From a checkpoint of a small transformer trained on Wikipedia: normalized queries and keys.
Each number is 200 + 40 x the weight over its row's rms, rounded and kept within 0 to 999. Layers, rows and columns count from 0. The size before them is the row's rms in percent of the matrix's.

# layer 2 MLP up, 2368x896, rms 0.0664, rows 345-355, columns 512-639
101,192,210,200,137,216,198,195,168,293,214,174,249,133,233,233,186,197,221,168,266,164,205,233,252,195,209,225,315,144,170,233,270,254,212,161,174,215,141,133,198,205,230,186,171,173,181,235,77,206,275,191,286,195,153,189,213,225,209,228,181,137,232,228,177,181,170,126,254,237,304,148,200,128,195,228,245,156,239,206,246,116,115,240,208,183,197,168,153,207,289,195,209,252,203,218,220,129,260,223,104,207,143,241,221,108,248,260,190,187,212,123,188,182,213,158,146,252,184,190,165,215,289,122,152,200,245,264,195
107,219,149,247,245,176,129,260,180,244,250,141,147,193,220,202,145,102,201,189,282,185,211,170,193,173,189,251,160,177,168,223,245,202,95,216,166,161,203,210,202,235,161,233,119,173,183,171,181,215,180,157,222,175,264,249,251,239,161,166,244,235,176,158,154,154,194,187,94,241,203,277,167,194,207,205,230,259,233,112,141,234,205,209,249,193,231,90,234,219,202,214,250,167,158,216,211,223,190,124,203,155,221,169,216,237,138,180,292,204,197,156,78,219,242,172,173,123,219,205,248,214,165,219,190,224,164,218,155
092,165,134,211,96,135,204,178,164,135,266,184,249,213,218,183,203,140,230,189,273,217,72,228,263,264,174,228,112,144,143,204,182,135,210,195,183,88,215,199,213,223,172,144,227,215,183,218,195,197,219,173,160,192,231,195,162,222,235,196,177,200,184,230,225,213,118,241,160,112,145,245,153,208,121,249,213,248,211,212,161,165,179,176,147,124,251,225,182,205,194,226,207,229,115,167,116,152,200,185,193,198,188,144,210,165,202,160,267,217,236,231,199,223,178,177,169,149,171,203,182,231,182,137,190,149,172,174,196
090,256,178,195,183,189,154,254,187,157,196,253,177,220,220,274,251,215,196,144,177,138,218,195,149,231,234,209,238,169,121,221,178,291,193,230,207,269,244,160,236,251,206,229,242,121,199,175,147,208,181,240,222,99,140,202,194,181,183,234,198,139,89,169,206,196,204,220,105,187,142,174,212,179,239,168,177,241,192,131,203,254,84,206,200,289,247,219,212,289,271,212,245,212,193,215,171,232,254,190,191,167,216,211,173,325,242,221,260,154,176,193,187,189,227,196,187,220,207,236,210,167,223,156,171,146,196,165,188
094,240,169,150,225,235,181,203,275,231,249,179,176,213,179,231,229,182,209,240,232,198,248,190,211,254,220,226,254,184,209,229,202,222,199,198,189,167,164,183,191,167,252,176,202,127,140,261,173,170,161,180,215,213,274,180,266,117,201,213,213,166,165,127,172,248,197,214,194,171,191,146,210,191,195,195,242,173,198,194,113,157,211,116,245,171,244,250,162,191,217,161,196,177,238,207,133,217,231,134,204,181,181,150,221,202,145,229,208,196,225,215,231,197,188,172,215,220,310,153,182,242,174,140,207,240,159,213,193
103,219,132,283,179,248,182,208,195,216,195,164,210,250,171,213,220,212,227,242,145,262,165,197,253,311,264,214,234,156,212,235,208,186,200,227,242,138,201,233,171,156,234,230,286,168,239,195,225,260,119,252,196,180,151,208,187,102,236,193,225,235,136,171,170,188,225,262,207,248,195,218,198,159,234,180,202,206,219,162,92,223,192,146,162,240,139,165,199,133,177,205,209,181,170,261,193,206,85,199,179,212,198,241,225,203,262,127,209,198,223,231,228,192,261,180,229,188,211,213,257,167,200,205,207,180,178,211,182
101,153,276,233,179,206,195,227,229,252,223,188,168,179,189,112,159,203,227,207,156,257,218,194,212,229,246,207,199,97,183,147,113,163,108,203,274,183,183,223,194,193,254,225,221,184,164,217,202,193,133,220,207,212,308,213,167,247,222,211,234,190,164,148,250,184,198,199,206,260,147,273,119,232,200,137,193,141,208,139,223,139,161,188,156,240,190,212,165,254,191,212,174,168,207,183,171,222,209,165,218,219,191,253,178,234,323,188,242,183,165,239,192,266,124,245,187,197,140,250,163,236,253,238,131,222,237,234,166
104,165,197,108,246,198,212,210,251,223,297,165,197,209,235,189,169,215,135,268,100,252,201,202,215,274,237,179,154,237,142,177,221,157,157,166,240,158,274,273,151,150,160,171,174,112,182,176,222,229,218,139,251,198,237,171,123,221,171,207,188,210,136,152,254,258,141,195,235,239,273,162,173,177,221,142,142,200,217,113,120,204,226,190,173,200,175,184,190,237,169,220,189,238,170,263,136,193,232,175,202,227,273,218,198,213,207,220,235,186,193,298,117,238,177,185,240,173,145,120,265,184,203,201,196,226,170,165,211
107,214,234,199,170,167,239,205,203,152,172,225,187,126,234,185,137,169,210,248,180,217,195,209,237,248,124,238,240,188,178,215,175,248,157,138,242,201,220,222,211,240,143,127,201,196,207,163,213,191,252,183,278,169,219,181,215,187,186,200,148,230,188,185,223,175,209,163,194,215,225,193,225,263,238,160,246,237,181,241,170,190,244,229,213,223,232,179,263,222,227,172,197,187,240,234,335,173,122,220,268,207,194,161,113,228,270,239,152,305,111,277,220,299,275,235,158,254,171,168,185,256,166,167,192,272,208,153,221
104,202,203,223,190,274,166,118,195,232,263,232,226,141,181,194,184,142,119,192,256,175,195,195,127,262,153,241,217,208,110,157,189,206,124,184,194,201,191,164,190,189,151,218,161,205,204,192,183,189,260,217,181,219,125,177,195,151,196,208,187,172,217,216,227,169,198,119,177,229,200,179,227,202,245,161,237,264,232,188,186,261,171,239,133,161,251,189,174,189,125,172,196,174,180,210,172,175,212,191,127,199,179,208,141,151,167,227,278,242,205,160,180,235,128,168,227,212,295,172,142,219,244,225,160,198,169,229,212
102,183,208,181,225,215,182,246,235,138,187,202,246,138,164,275,237,245,177,191,133,250,213,217,238,172,211,177,255,197,185,231,166,269,186,241,217,221,197,181,182,202,145,178,145,185,169,237,190,181,182,138,218,134,206,238,251,202,126,211,239,213,203,151,185,104,175,175,198,171,186,128,231,218,224,220,272,202,152,196,149,239,218,158,244,195,168,302,173,145,239,184,313,209,172,176,184,211,134,238,197,196,232,143,189,259,292,218,211,154,206,189,213,188,192,276,274,216,191,206,247,192,190,278,168,244,166,205,210